python train.py --num_hidden_layers=15 --hidden_size=512 --num_attention_heads=4 --num_key_value_heads=4 --head_dim=128 --intermediate_size=1344 --vocab_size=50257 --hidden_act="geglu" --norm="rmsnorm" --norm_place="pre" --norm_eps=1e-05 --positions="rope" --rope_theta=10000.0 --rope_fraction=0.75 --qk_norm=false --attn_scale=0.0884 --bias="none" --tie_word_embeddings=false --parallel_block=false --init="uniform" --init_std_qkv=0.0248 --init_std_o=0.0 --init_std_up=0.0248 --init_std_down=0.0 --optimizer="adamw" --learning_rate=0.000669 --lr_mult_o=1.14 --beta1=0.95 --beta2=0.95 --lr_head=0.00562 --warmup_steps=549 --schedule="wsd" --decay_fraction=0.781 --decay_shape="linear" --final_lr_fraction=0.0 --batch_tokens=65536 --max_seq_len=2048 --doc_mask=true --train_tokens=579600000 --max_steps=8844 --dataset="wikipedia_en"
Each number is 500 + 40 x the weight over its row's rms, rounded and kept within 0 to 999. Layers, rows and columns count from 0. Numbers have three digits each. The size before them is the row's rms in percent of the matrix's.

# up: layer 2 MLP up, 1344x512, rms 0.0252, rows 318-352, columns 0-127
# down: layer 2 MLP down (transposed), 1344x512, rms 0.0228, rows 318-352, columns 0-127
# gate: layer 2 MLP gate, 1344x512, rms 0.0267, rows 319-353, columns 0-127
up318 074:550448474488446500500519570433479564494456488572450464509428528510496489430544526535543451536485579520547468544512515458502557508545573541486507529514571488457467462455540486527453560536495575507502542487489477514494434484451483482422500582521504485434440495548544468439461426483511508408493475508444516554484496492530497563607546498461521533527510496508552509445510628502449547477501
down318 075:448553460512545600457456466548464456535529531437516462420506526487520522530456523545487518499600515508451543497518476473516420522502424503533456491490484502515503556537519505509529412482487507462485497487473519474493499525542482554534499441448497492549515559532492495531542508516497562554500545548477445495516550464512522464410495548479489485437499430485516555485520430460491429575483
gate319 083:542432449462531490526378479466520437487509550490514526431509464540521508500499577463487503437525529483509504469469555445509498520449515541495501536457500498455479461519607496480469450480505494504517538546543462516498480569491480514525519423482381495404516534434544475553465473496463505538488486463552511511491464537611528504501460485428456490491511478474508500472515476470543483564506
up319 089:471471504468507508463532572475541507428462524496503479492537378595424481502469477546524456503477531518495506499501470487562475504519518545439521470504462560474529502422488448509516512465506453476526542453483444492570498503418516555510502490477506539504545484444500557486514503481519506491472467462516488525459525533586445484518454568535563390495427482470490437506484468462507533476523
down319 088:478453562514499489499586494529487502544498452483574500562509583456516549487503490546443564560505463511489510521524518575469526485524462441575534501503477446506526495517393520494515475513558548546448466462437542494476537474532543481491492540486565477571474487588490530529497501494530454466498549499457542533503465507382532518451517520539495555496528458463472515549434493497447490468449
gate320 112:513473484585525493480538521489474542489563479464492490445489509488569510503455485554454433474462539483473480481526547492528541493459510489498471517456435444539502473493511511518544440554515482492481558570560505445483526487496520528571442458504513459501549456456449490524516559487478535535520389514555490566548471475511444549488494395469503468489450572557530534495523513492568493554473
up320 116:505475476487467439488556555535521535525518465525494466473513495523569541468504495448456466482517560477526454490542497440562544444498520515453463453458450435509523463495496487446518454515473486518505440558543459469520514466495468540549440529506478528519466449461489446536547497494463559556425435490492547611564411522539458521456508463425533456515438494517554512516533539496522437525482
down320 113:541464463587589587442447473529464547538586436474579490436466525521519489488454447528439499417456489432495501488460507489501493497458490425477497489488440529503472463505489496517517416508532393463474543520521561500510546555508508540516485483530467458456562510436528571496479587553487469446520489515551528427570488447444478521535467565473510457479452537471537505496511475485643509552477
gate321 083:533498457563406520541512495519504514503551498451561490503545520486522473490483522501564514544523451500545489465520518554549468496546562472506469401496502430513491487501514463468479464459542536436530448470529551453571463570604516442440498468513491541490492553506564475452522465495494450447565460482515468524488464497561503475427513550505503574468570526521491478518472403509524530533551
up321 088:513491433513477484591463504466547583511504497462475424431546436484518545520475497517488539561496525481514485540481411488565469436515507524492507558516506545457481519470391544534522504525465445573577515477563484483467544487543508537520578477488487498533537490560505557511490422462582470462442479547562424441446478583560438445538445505520480550553528513480475470518436507512463457482483
down321 089:457523613413543484420523494529466411521460480554460574553496554530494454531516497494485463479533528516503534512523543511469548499458426473527553489436500490507521524549527488422564484492507540489445509504423480501516490439453474459511419544536507458457469474430453461522437491491456575545552566485496600524552528475478522551504520441516458455516443455482498584508533522512506558567390
gate322 088:539512543504525581548480440472439419486519449508480470507422473471610484542566513534539457504518537505523481510542484474475467491450479471463502502480509447536488507541535489521503543486518474389453423515503467426556467478535468401502494520554544486572544513560574547476495545523514483472562435500455542500441475485475502493524519535468480474526423526561507532522562470546485465443554
up322 092:513459483482495517475505483429596530501499467440528480491503389466476536458573501523480502506456573470439495487504475490534467536483550508497530491495433494568546536510441519477518479538482555472474566546521500491533507485634488552584573526467444484537525482512497462544476501489489432478453501473494499483542456510484544461473492532519494561547568543509496478479543535482489505521520
down322 098:534450487505507517479487491443620490524503482453537476508521410463487540473613472551473519540480550499475463527486497469567473525479531538485523465538456500576534526529446500481516488523480565485510555569527489515525499510650476536577554554464415524563507491520526492521470484513492456484476498479484482508506434512476523451494531511520513560529580576529481511468511561474529496524554
gate323 084:503489489492492556554458524544528485432511485492545537498500508486492519545538537476472461440496443507558511600451525509539500502519519442563549456442495493498494475472557484517491496491541498601595539522550513530501504547457446466506413450514527573475557472534529431544545451505518564514566494497546430451498491562445498526502522556508578513434537539497493474478500486477504456529494
up323 092:490500459507502533558478482489513491558520495516495435419511445507435559437474510478474500498534517541505495519454532486507394488566546498524428486488444495531497549528523517458455481528488562503495499523562539511474524549503508563452409459480499470456541464506530492485524547517468543514543515514467545529509488501427473520557520460537495573537496522557511530492521526458500542518533
down323 091:522455480490565470457530485510527526463521467499499517528464556444521491482554490456523448516486418438526486509521468505496577560498492501512575558511495477503515492536437438561495485433520433410539456482459497449488497468512525461522537568535491549518457536479470506493440445477535440474510474481578550491494469534569565502494516558462481462478515424470514477521443474496524535575409
gate324 098:524495536448551593557481529478465508513532452464441603549493522508549455572524482492453536530511430484481510495548506528543512418557508547492472482512474488445527405393518510513490457487531473512507496528465512532499428519448487490468497538522562535445453476515522477492509491585575528518535550474479545459519566506485438532486462500457560484482546476481550488456521460445503476481508
up324 106:509505535491435552538430522496448542489557429475519592466513515525467528512458524473478525603508456431520471573535483501497509471505553543491515529473507492514523489505496484520503454478551459491488501459474520504567496510531523464414449493527494525521451502441544514466457518534494524537507493455573517478512516498505489592497417492490416523573501488451492444528490450495562509436461
down324 102:517506452518506412416557500506547540507516536539510419479529500468452594492480528532500493440474570589488482480448536492489559589410483513494572479474480542532499576535493515497523485479512528483495527467507479470488588475496511502564498469481465422539565450482494455524527474438418466465506474528474436472482449477490561463473512444514480511466483579536400491516448565517449492571527
gate325 136:527437450493488530485502479567557485538546529511555527471513475496475515466471556439450554504495523470459528561422475519514596521533532506495508476487471518562521536445563473428530491495534450532546518520549522526584529504486479514489501419483544526554558567470439459510526491519502505474471491505539490468475517517507512531514417455538558477448525475458479468534473428527555478494474
up325 118:417493514506458602455502426449545466555495444472500480426522459473570553472515480420457451513486496458474500511507479535504488551508484460497476484507499446470502483490475467464462551529500492490474477479582454512476533513557538470494452529482451523428539468552527435497548473444506485498539476537474468579503500510443555557484553447497472526516590520550537588459472576509536516468471
down325 119:597516477508511410571507548544472528469530546535533517566473501512406450545470499560521528470501510542520457513502511454498532454484517544480513503490495561588516523499496545560520458478502517495529529529474528514529481456430475554521492444534583476596461549417471547492462551588486488504419535501499549447507509475567479443504415560527503478466422499479486437520529436519477514564558
gate326 095:562470567538554504476490497561457527468451493458490559400410560484478489471519486457459517468535502546535493489535491449450485568519563467480515571507509460445517440550568500425501555514463478495402502541478531535494507472555576445492515496520481489440548443452432492509494562550483495458512531503395520562556500482578476491479535470467539583480517509519505549497575500466537523572448
up326 095:514522524556519485475526409523505442459472503469533488443507549462464534437464413470431473476560476488521487487479505483479495586512496443497509482520497499478480510541462496446508527563486478471470542504507543514482566472553537466524584451471506492523531465530485495545489582551546486478512509520446519520516494483548414539514463503486491560524490511466423556483497534500534529513493
down326 095:534574496497499470482533495464506507500465480457534534436563553415496497463437488567478525486515551486412449469439507482411509534477500521491480477512439563550493510484481500501559488528471450509482517426558589514484552493533496530536510491468522477480555529439477497559543565501523442529448507475518425486488506459538520542482402493466492569518481558463427478587484501519510476540509
gate327 077:527461468501544459527447519525595513452518485524595516477493485600515525450471456516451484485466551516520498487562544530508527510509555504536570572512482519540514461549473409477549464478496531472434540417536481451510478524509510517521543492533488521457501472462519508538528491498532396557455511437483558492535480544545389544543442619511513499480504499528493560486481474512465458543475
up327 080:417434463500562550471531496540521587498542441582553539474425514520452448514481466446501464525528605519461461480498530440508545451571650507546494511470518547494456556562495454523533483453492524444488497460538572446507395454491514417447533490485467515447488455496571463552519542510388467521510584470499557522480500518505496452557527461506537528424516533601506500448489491524475448462515
down327 078:570556467541538532499526504561423482525450504524440532538523544497526558470441544544461513486441460500541422543494447537480460537457428475467466509485499447559513487459560479450478488531422428494514474466504411518479562550463520526527476497461537451522531487451470479413478448526528505519489411535517448526551507479506545520434472543556535490489531544467529495498441557495487495521459
gate328 086:561452472500492564521459471506535618486453456467509470485535533539563500451494496483563513572466468468482476508512460573492403546486470525411517516484446513462505433522508520465480452486477521499420448430492502469491506495515487502418473468464452436528451469496583492460533526535478454590500505525512532472510433568570516560461476565485479500486459563455527473503480473525566473430525
up328 091:524492553516511424483501508529531412485500447506481583486424479522409455487493501516470465580559540452487458469571487478563460495473410468485582560506445478456480492583526550502480533513545421448461476558463439484392469553507508446556543552510441510499571504493460582530420495483454640517472513494488465519485510457516516482519537535490515443493502552504493488452506541488467482480518
down328 094:569464476472477566525438515467476649561452465500509476495538579519606504500524495457552564532463448520482519513458474564463435531518564516480437458510501504469422454519489499463417473475430517509473524441509559446503523508502454483396452432453463454501422473510594483444602590463540390488505531493523559477481439524538502520455451525462431506590442492523501501495501476550525508514518
gate329 076:544454484474522468378463545487527469401462518496526543469507505504472484479482594530410477521525559496547468464530489485555544457525529511498549489463473476551469480477472586563477453418537487562502543428594397490562440520483504436493491483506519535481427484464574450606476462476546486503508502447501480588550519542490425475480521512478480492451476556456500513546502467556520483444465
up329 082:495509484529485507444498534458498522495486481513502495459522445524531524520465535461538445472547591548537477497528484557520476501528518562557443524436435536487516516472483542539515484467475480470435517454572529517446444559542573477537413445470450523533520501418597456513533483492498553560508466501461457539477478488429406416534539486553470567522544519492445526472483518475466451440508
down329 081:521484533518559482463495512533484498466513519551497484449409527477511442473513541497444480508517454447448479514502528495523562432496471454517512488484574467462489518494455488518487445504504524505482448509520449460524503420463434540524523502531494551482508520524493541510455533545497449492513486483530516504525555501563503577536483538507519446542407426560562513518453460460577547552604
gate330 083:513469467495486561446556501509447552463457521474523451481509552535518473500535446481472569488491479542537559513497452571495523493468532505502518499520517471444536511510492537533506500498487564550459446521489449468525453449523532435506522565508462467397471537541495534452438468484442510464537500529467534501515509484509524448517546532521476462575527489430553449439586492441492452557526
up330 088:571556469520459618500516497481541564484447454535472492475577468564454525493529515478541494505493483438529508481446417455501484458559505530451585483471499521507477495424458484489507524479512551448552478529461536509485503542501486466439419508496403477460512559500433489510508484500469506489549506482493462444485396535540483506526446574566506463535482498538480515527456437445447402537501
down330 091:581542443509450615494473504507584582471465450551504489461566457541491551509531528536498461501529475407525504435461397440493480470512503502470583491455504530499502508468490469485500492475490547482511512527451527529465524523523539476453408495508418492478513497456445492505512497520482482504549517489482466482498414527533504504507409563529523484524464521511447482543472446438444381522499
gate331 127:503478424505527501460455473504567483494521561559514549464568505501503516512427514456435505586467495474459534475443587499550519563493505504500512476491498503573496497427505505480517448447506504568480533521533536502526485578499425479440468453440532526577519498474414443516538470473482459455449485439498473522461483611529552535534441523502530485466526477529455459550488486521541527482406
up331 115:468486476506486545473443562438521442485581534552484490446461444466467546534533472543505489564418556466494547536479554485556525547547521480481566533464505437514427498461456547478521515467445546540394571456568481554493489550489491506458502454498523506495475497485493521473512478542466443485511514520495519565456455486508478529555455424390526453520531517531505561550505493516484515546506
down331 119:527498544498503453538586428555465567524394530486522519592529545511522437483502509455505514457535468546496463464532460524433474463471471533517432467565516572475558475522528473488482473583524489465562430532416504417513516467516548510553502572521503502492509506499475490532470532459496580512496496476499493462501540495515500506479543605632449496505493514500523452486497486491521487463479
gate332 084:523461445534510465435431517501523517460517483500539482503508445581526498513477440459546531441488490496553501522516472547421498439530505535453511513531445510468455469477492563516503508480558501506515453535501533562469537517488487568579505523534436441439469522493463534554434491499532524457509452529511518554474463488549485482498488523523478487488548559494485494581557463493501489449616
up332 078:480522477469443483429514508418488504519531501480500504441515510574491586535517449485539434449500433481471473527526520488482580536522478516534557556509460552457508477494510543495450486450476436490518506554586508492533496430475513501558499511510520508518521434506492546512483507525594490502410493552560469489459467372483496492602469490529518540490466508487510478523472533557461489441435
down332 079:458519484451424511464525520440435509470473526472482514430501507553474595554572483528499419522479421473497523549596537487519566491453502524541528538488461516471507474483498515496475482468478461525479535554584493447535495455511467495581483441509542540492511404457504494479479515467597523465394491536579527441431512386499504526543478471488534516493501488479492472480468516551447507484407
gate333 080:479557528525548486478494592532487501457431468500486446485552574615477479522539513550469414528515401494503571546486460503461534512483481496428538491461477455403474480494468484476472419510473548474489560513459450501465461437446535470502533540570437554483494515574491577508475430428490509570507539480536532507558435533461462512515558511553496466498508499520474528535586478488524491446484
up333 073:534509481476550504510468500482488475435426566502565455510447536459489497485425604432543458507487540501534503522519537538511525497567466484503511549516497533485507450507519510505468429466487447584520496492576495517570541555502495513501459555471485520556517521503535469481458478508542474447485507511498513511506544507543526475460556398491529501465535452518506543485537542472550461478530
down333 075:434485526544463562464484513425534497463432503486514425514488576482469481536392520471605464466518511528522438491496530517518532517515519509520479481411488518484484502443559527513497457504500506524546488457565478510556516518507531474512491470467456524470537484485598446468499457519503489466485520507529540524434547490493510511481565395434528555452522391535533531522492545444605449503493
gate334 106:535550526490451470516473472574547469558480537458491444506470505509501506477427520551517560556598444516455517526423566514581469521474563594531484502589551409534501512534561470526544467481482531557468491563527494548526495537424526539505491511457533491530543512425526489545490556470435543494509453442559463467463527520434552499519463494569500495417498528457553546480504468480514588444532
up334 100:504470500499479463514504530534550485464535491565480499492427488475476473540448542402495443486473534500458436505539429574485429461537519495520541503449434462448516414475468496484511510430522463529531430486448489506573524510547481509439497528555519466534507535542438504478489476515500511433438545515527531566558539479528497546438464497528515456487464506551371517473566487478532438507399
down334 097:505495482459512542472503473510453486494473518438500480506547511517560524454552488607474557518495458537523517534425578437530540522494509534503447488538530510538484567522502502522514511553457523518458540528547545513426446496472554528557471482439488548485504508447584496536490515476484515549555456506494442432446480547426534476547533534474490557454503520447564505526418511529451600489585
gate335 109:496485514566623427446535527481467485463563472494528462509500551526543493459507475446481474453570487512470516494442520536560482462528569458516515492533477437497465525543479502481429487482477611465561532605396485478582557460516506488599511480520559497504510466496460548539414494484475489572536461551573426452519479505472477510564554498556488464480526492533545499535512559491505466538503
up335 138:436478525522550515432532505450567543487509564535539502497510524536466515452491531485443531490507428506423523471409541523592548529510516458530524464498527491540442512493511484483484457496543550570504533538521578551512514494458454508512488442436571554582516498470432502569521453503453450538492527468572476497527563483478486539499473524562557532515566488475528466522444499481559514532456
down335 117:522506502443400526567474442498549475529439527507459551492511431485498515504486539523499524492408505498521508492568467477464532528473450548451496537460525566497537484471547507497534495522509442521480514434601516506468446538462523504431501492479441507518485499518508511462542490508512526451427518469469591557485511483522536498472445507490515534546487546495458488476487429535485522458484
gate336 113:508474492488589508499480544512606530540499551551515482496519491628523532475512493499426483496552492486461500553452504528485558509529489486504448493483473561500469512491483514503504542501593457565438547469572425542519493489494498502512408499462532556514513439470502443462540528485516484550462526509589470502500547494482536536444444428524475497501493479540426454465490451528492524488457
up336 109:509620509531471462468479533415502509498497483517555519554574496545459383500464543521501485505491484487511528533500486525401511470440555569424506535516448525534464497487486542507525514541491563508511416437479475466577479550496503457577517522549500517531449478496516513466558491511604514483483476473546466477471435485518488529410488481524482414541549513508534459457539511482491503541536
down336 113:516411483496538532534530519562514514510498496520422477425460533508555593523544491436506506489527469558509495494512507471590476510544446431524494466501526483468530519480510443488483494484495440478487571530531517534442509484484503560430453470453474484479526518455453460538462518479381542486546539512443509501526558506515518472542495535482538542483427485448451542546456498511555494475451
gate337 090:531480550583479492497440514511447471480509516542539535457525544490575509457479493537513486529436522526589434502456577568487466498459522555527497448559484457478493479578444487454452518470499455510551572497539441418487432406550452504546505472499531521466479510498456422511493436565562455530498492443499549517545483436539494429526517505466532522503513516535573469432504538489511461435484
up337 093:497490538587402571481515486460518499480544470509532451482523433457511532475491533473509480453458549491559431494473549566460471521493436525461458411498470448538500443545438576496545476508450458511496496504506564535516483450518467463533495471538488530559448429471454502555568424472542460568480521511489560482542542512507533503494491536477506419541539511502470441470541546468499462471491
down337 093:491459516438514534520468430514561406452495539501554511479486489448545516529501497532505554498434532473477555452465464541566417552527484511518509461478551464515474530553488445532495475434490520520505564502566500439570419527474541498480499425451526522480477483519468519533451475548497533579414547516459492512511463541512416416526519461474449546439452486500427477486473553438529529500456
gate338 101:537496581581506506527458495431449476465551472460498503471534516466522512499603476540480453494523423488581485523483546494489538579521497562484483477438495393537463470536466573446475483459523481487501484453506487478503455494504510437481490614463475513532485524510525573542499515513583487577588518478505495513513478539494486472567517512471474431443491508567480543573515431513468503496486
up338 112:497476544509496468548505508450529487597554449509459488542542513522511544516563575560556519612492529488528475501520525551493538510496506478465589523460536484512527536453500524418431439455486484432538500460558460470448501489488448519497509513465495523523561548529458488516547536494494495514540467412518512559506513446541540489553514487455513497498540452514486543489540481479529466469516
down338 107:459473512487479483484470477485488547561525486494519488533538542505461511480486503455569554548454516486456477439478507554530531479519538545499568503452487543544517548451486520514412454498439467495579464492529482458500497482453488525502480455440488519469492534503417469514553460483457480435499504435452451536554542417512536443541557458491522581503469449500577544525490528463555488527474
gate339 082:515553442467396531409459499439558533492485454462542496434484514531459465486507450460477517438491513591541539507517430491510468501577465598472535579429435480510425462489526588458524534466544478507509535491500580532516426497512447474468543459507491510455436464444505459401531440578580596530512504507453562506466518432544503499537530478476479502506486462486518461505499481535462557431486
up339 080:485533473464504503456492519501488537455544453532551552521476559435457476534521531454443509518476500477458562472514461513504557481481542412534475517474466487520496539499474463490460528542453530473504525543542526471479524519495484444488546475548602493493509541506521620516536486488474411525504504495544480521508528514547391467611546407496468468469497449547560566470556537489519446507518
down339 080:541500427521438494479437513512590502499485451527497525513445473521434448501500505500485538476470487523552537491473433439491427544583445528516568467459473576540455529543514552486559444419533430558532508497474627542521507542452472492500483475535508544458476467453469434465523438477443537516500417486473534487525523481567510516599484606566494537534480521479481488505459522545439561426519
gate340 127:490514513477504543462430506515520531467500571492583495456481505486461465535496524572486593527559510541497545480439509533569491524502471506559548510470447468545515510478524501480582501480455469468558508496522513466523487531482559557564530417440530469557601547485465456508453471551441556522437519451495467472436517541482527577527472499576497511444533540482494505496372464526533494521481
up340 121:484465457442458529499518464534489438515500513592485462497571506570469480479507501437468461493503505504463503499498473506526533461538526491463497511518550531486457451468471529549483523493511474509512418433474526503511533520506394495543521467517451484541458472493537465548486484520583533519439482456467592481564520533518583566500491549523485497544451557452576486495482518469402487566493
down340 101:540530524508519481474493478467524526458457496422519522477440504461525547548459539538525526508496463508536496497480496473469480528531457496517489571516451413503513530494550420455539484506496528446516544524542550493547483462499559474462494485486555553485535518503468512436481499462455458468588485526523424493472479441475458420494482451501525544413525531519454515492466459555592526444542
gate341 087:537463524491498500454460558561486464458573437474449475472536411511599447513549492546536460442509444484440489511555574446548509443516488544521477556493531468464463566540550489445486558523494477533476451522569464489488552507447472414509504543542495492493554485527476491474485512441528442475490508492546546515522481470544479483582501489516482544489528510473420480541499503448523543519575
up341 083:504437555541426530459393617553486447480559504516521515489540453501597501463532520524499504449451433454446491484477569444516546499546539546425443519505485466453482565558529469442502506555562492569544519499497477519547579497436450524470513491508489570518497509519486467502521544465542433508444540493537500502511463505558530549528507502486521511483476503456404440537431455475602555478490
down341 086:479399491538487484487477513462530527528515544543615509514456598464441517442482556481506530562513542482518485462417447542450530574499535455444505467497428431546485472508457503587492510480533442478532561483483477511521499481534502563483521445477469508489466492450504507567477499538488477512478517514504477490469509532563523497448483479417514479476498466499497526491481457466502499486454
gate342 085:528539524511548540434476476523519487423472454516470543515563495539517521540539513527536460444481531531525531472497494493481460469521505489479603543497481498500436571525518544566504414513522514434477542477510496432493503541526498461520480513474468481507509517491525496452492480527455504471515482503502550452583485509469492419461497487518528494464489459510547449465583510540504434511581
up342 086:528455526518541520512563562489461553471553583463493510535448503557591477500447457498493466458502425481497511493525447487550459492499513535519408509490457456460579463543500529491539503438523516520473408509430500475601505513457520469452554514586510510464535538532530543550476511515498517546482509555443447505540494501478520516481566525493520532491477568526472579504498467496512487526546
down342 089:519456486529511498472492424528485517462424434499485546528554537484477521556544542513533532474467511552583498444513483491506491495545489490457591498491561532471465514544531566506518455509486536434477520456527433470475456466489439444497463470490521480565493505517562536407501492523538453461508508475485535446541497575473529469487498439526514457517491477508575418457560537595438488541509
gate343 082:499472543490531590378491492559483508525509538517550462469524518424565534520608515447478518481474480419462576461510539408498484488485478523550521570475457487486416513519501542528565506413489452509512543590517530458503525497468524487515426457487506452480442452519482464464471487444524396531541461507529467454535466460492495475478544493477445410477498538470548524457551547524519440545460
up343 076:506471512481549526519469479454492500494499480481471487486568527441481506568517529480537598434525564476468528493601497434480478514555466497471468492514551549468538512466444495439566452502480536509513475478559517543499475513477492512360507481484461505557490496517456489447640474524513562498517463568494492496543423436495484538532461467432501538485514490471518582438512466561453481427490
down343 075:538461465511478571454585441471468415508493402521529489475529441497468520497510521468431513537514491512458542503481408504436490453493397517463465569453465481478489467520473562488470475447526561448472562532440445512504517426514530503562479481531536503529464494504482558448469561436503550558453548534516402532480539541517469415499593501503556510479534488463480544588570524516534532483511
gate344 085:530495517526542467496484458450529563454486541484504480530529458480513514535507459497510534530558492481523532473509561525482421442445475531518503491478565523461585515487479417543532486496522460567544499573454547444522518528478497501483445572533449453465553471476453508521536444499416486414520450470483527510524502493488498537554522477471619463502491473477505536490483518481479572478468
up344 081:570420554537580504510539599533448484491511450503495521433474508441591433465502412429569490398458509549475558466455477579451531447471549446504440524532492454424438446454484561528493505499537526415436511508488483477442490576573555513508546505575528431462531617477494517482435513473537471507526526553481502509442493511445500488496495444547474519474559492567477523474546479474518550481540
down344 081:488525488452553471463541459490518544443513530444485500548556436524462541555480489498468493560508502455560472488490514460540448498514442566496540483479528465518535504530489445501571495532449490525574483566491517499467497560492478487505439450502469528483517501537497522483535466519407467380490544431509510493453462484517487542520490553445622489518466510491539496453491480540464501476497
gate345 085:527500553518478430502481497504418416450479434526468483523459464481510500464524539533509467443458466494532465556496495475469448503448483462421473498439425483498499429531450501521444477502445508444551580573569419470411521486534469511526514530529477502465488490551560464511486527555512550455497557493478522545508483530544453520531506517461486492505503487602481492445559451481478459512530
up345 084:525507486486429480539534472512535559416478515531485540533609533449517549526502508425501483551542505500485538564487497506522458564521513533464479581538564514487433538473564518504490517526469588550405511556453522531498405526472516492447479540539510508528455488464539507500535507497485456487497488412474512506511441523511461439499585514516557423514458449391544496500502523446507545490471
down345 085:568471505471482491513518467492481528403459509527478519537549497478506543506536481401521441535557447500511480586475473513528479550487505514438504590505512518431439531485530475526511518520533536510407543509460522488443474492500484456488476542546465497476455470522545474488521504510523436452558495422498565516513483561496466485568571501499542467536466451474495464532478501391462518521491
gate346 101:486447436484446543554496506485512446533505565490537475512525550438572460526537454476473449528432532518454510475466539466541500485500562512550522461511525485502519528533585556524581566501533553517509521524483491530499485484558483500441544358515503558554579505505504443561521518435502459547513493594451498498500513479590499428517489518500519514493544501501550577473460582490497498471523
up346 115:439505470464514506527427520493567445527525560544550458499564537467498504481465501434413510554446446469429502448461527528530485481551514479521573493480513586494473551461545460503534512522529461575538509477504573507449549511568473503441536420481571553544521497466509485578525497436499436478463476561545504539554591464553516511461455500521522489448495499453533521498404490535554469511442
down346 111:505554560535521453405510500518511556462481422455444542462486469543427530445452549502536560480526495507541503523530468530459501525474437477477508511455469520504503466494469462465473443494473455510527465498538500481541506509447515503558466615488481446439424493524503554465489504561509519475502486413557502491477517492435475567488547502484507509504481482515462448524518417486520483512489
gate347 118:508478419418524521528438493531491495566463515552518579470488544497463529484466507525473525510499479470416536528457567492473529526534528463546477450454484519482498544523507483492546476582539412540482484522533534465557501437523501562459519463464526530507517501413486444488539503538442415491490526503549496463509513513519543607494404510512506535462498515518477454514426483573582526471436
up347 117:520500523547435514404541471463510624497502482526477545505521529475517487484461476493517521542447523518427492537487584551519488490506494469531417468539513521578519484421434530522462496438489436455465534495499584472500456510357499485480524442519460509582518470549569458524556513505486525422503568472564538515539447499578491500490537570495429494479537535420483494562553454533551536527523
down347 112:507532493509529502644456504498470404457543511465539446469503432527484524480536541510495501475543513459625488495544387433479497513496489553462556540525478457445481504530506462471513513527495535503558493494479425544477510519651469507519460544480530514403500526436446513499435482474570500573506441530416516485500584477422485460534487450515555502525485494551504517466443550494435489482479
gate348 089:488529484530452557592544516516536504448509393545469477531486504508571504491455552464525469482530486478562461495496487540466483473538508418509459495464517521441487454511530551491558454477479578530555524430550551521440519555430533472496538522465523510476429448477480513503450490479508557592527459456487567521487460519492452507552545567579543506428517494482549521453524461442466495497568
up348 081:490478485461545342477491531461475422564515518497529513487513475475472430506540453539499495424536508538568505498530545497497450470458426531504468528526515463513496505523484513570453479558499486476462469552502447497544514462549532434501538492561484484516507512540548510534520522472507486486521522544467475481499473512546479385503562477472457467536470548475458472446514581577469456470469
down348 085:437532492519492503579538453512499541475526408565446521548519483469494457455489510467543492472512511481589484474492494511511477505501544479533480477510510539467494475525513567545477436499518593509520498464501507500489515499465535511495580455472481469449391488498450540532483513411487577521532436431471571485457493542488415500503522533563518495486496541449526507423565529488442476541505
gate349 101:493430471584545440474489555577519469486540454534502523545487583519485454421507441486513458455462525559513419461473483501503466565452558466424525450492503495496487462595451442457544582480462486447524520478493451373443501500522544450473552453574466446470502516585476502497470462474534491490531499474493456488479403483510450512474544434423567469508494529553517552428499498381473499528517
up349 094:462457500572439518497493510511552477474532486472483558468509647523485420430480503492475492495468486534465422491530520566445489550533508440477453454536442508494504488537412403475543557544488432452493535491581532454515515461492518423487502468539506494462487542500497435482518475483467445515441561463545498514522470469468436524384479524519562476506503599516530556489415488481585553510486
down349 097:540525494466467507523574425453468518519518488457537514473494475488497516471439573503470527545474441518447531514566477591442538500506479514532493531494475574555539501446501525485543469558500492506426541502544546538619464491469511463522483531444507491541469488416482494515540542563452514527443530518606508452536558452518417544476490560576443554485547541379496493545490472604648466490490
gate350 099:511422490472449508496473520439545534509511515548500469453522503532483404529478451502448487494490483530511522502519507496542539566504498499533521465518459553494559436520425489500460475594508468514445467435457456538515490523481546475477546450582522501542423487616494488570428436470539572494468567519543597560559471524509456475451545475533504491547551465446505481457526435466534503468479
up350 106:529546431528517476572502455552449503468471462473536483541528501464559551479549491548515549477460475550542428573522471480422437454499521514567524545500508435507486440507474552501517493385471522470517508503520556438452568519505475540543457506470434471432487530473533527432573539517458490533508544448456509490489484433508489490445505539401430531510507540506524561561569475559460459498498
down350 106:453506531436460486455488499495557533560526465552488430490470507507480405505466482526474522467482460486467507482487549497580552564482485512509509467499498585489525449496473500518450508586471495569492433482462500553509504544476526510461571488590539517612407496576542491539489477486503566438455567571539546535491464520510477453485505486503535530506540445462545522490519494442495542479482
gate351 096:507571468485565544532505487492487501477479493511484498588461525485547480486528470488475564551505579511498539442488448511475482532492510522466528514525557513485516491455556452513495461512498404456488582516522533534572409417441475434467492461455404487511574487542484490431586549514475525537513467475510465475509514511467517471497508446520525480482490543480441513428451447537470445477527
up351 099:440566566505519463433525533513481539463479505474474465520528492481565536497526476565506542492482414468587512427488396522482500528552512568538549517516509517499475554549438506505416417503510472525455531454581497582517516428443485482442479471489458526521468425545579433458560563485563503538419569467544560549511555517536449475502471437468492562495461469478534558508544405507484451483483
down351 104:539464471534510553572480470526488516521546517528509555420414527548437486476441491471521506538530554544470503548523553452570504479492536463456459512474486459525515477517554524464593551468496454494562476481437544469508502524552538516570524498522512522463557517463460555504453477536451482468532444551503445483507504545516521525533502444547477416530501519512450483490401564468531444496480
gate352 097:513430559500450442439531536480581523517518577485501562473479471503526503518521475471537488489451540537523468452502521491539504425586517603536493556483546485500521519440532546514503530464513500507439496495480496534460477553504513517490451444489558472494509523496477439470435502502485521398521453477433512518507572537576478486460463558556520536492539488425469549450463583430450520533544
up352 104:477516477501432503501519484438579533562546555476521499481590502520536503480498533515499455500513553457513495499493529504534460459506550580553512525476483525525506492461511543474469490524621528491423506509491503540543499482443449495453450468469489471528514529462540477518513512483465549397472503482457545522550529565580523464443524574506577560488464522489451489551459572478561517475525
down352 102:512564454475537515610464476506491488527488465493500471566513530542522465461490552522465449529505484462466515544475539470449526524451496444462500456533438542497490495605494488516466484577535472509522494501533504479561514470521453533501525571502471519498470462473566567563558482509493498557478500490581506487482450469500523484483499485452546513518449480587512464586537387543564477485462
gate353 096:452528564505518492488456521513477504451465568404439472467511498458484523524504596521523520460503452485525556481493500522475591498484513489521594513541461535402452439463517526489467458470440543538548509540536520494532482496470515394545528510516513494485502488570491488462426486470500543480554487508496484579522476476468458475500499526542542509397554432482512527413513508481448601473480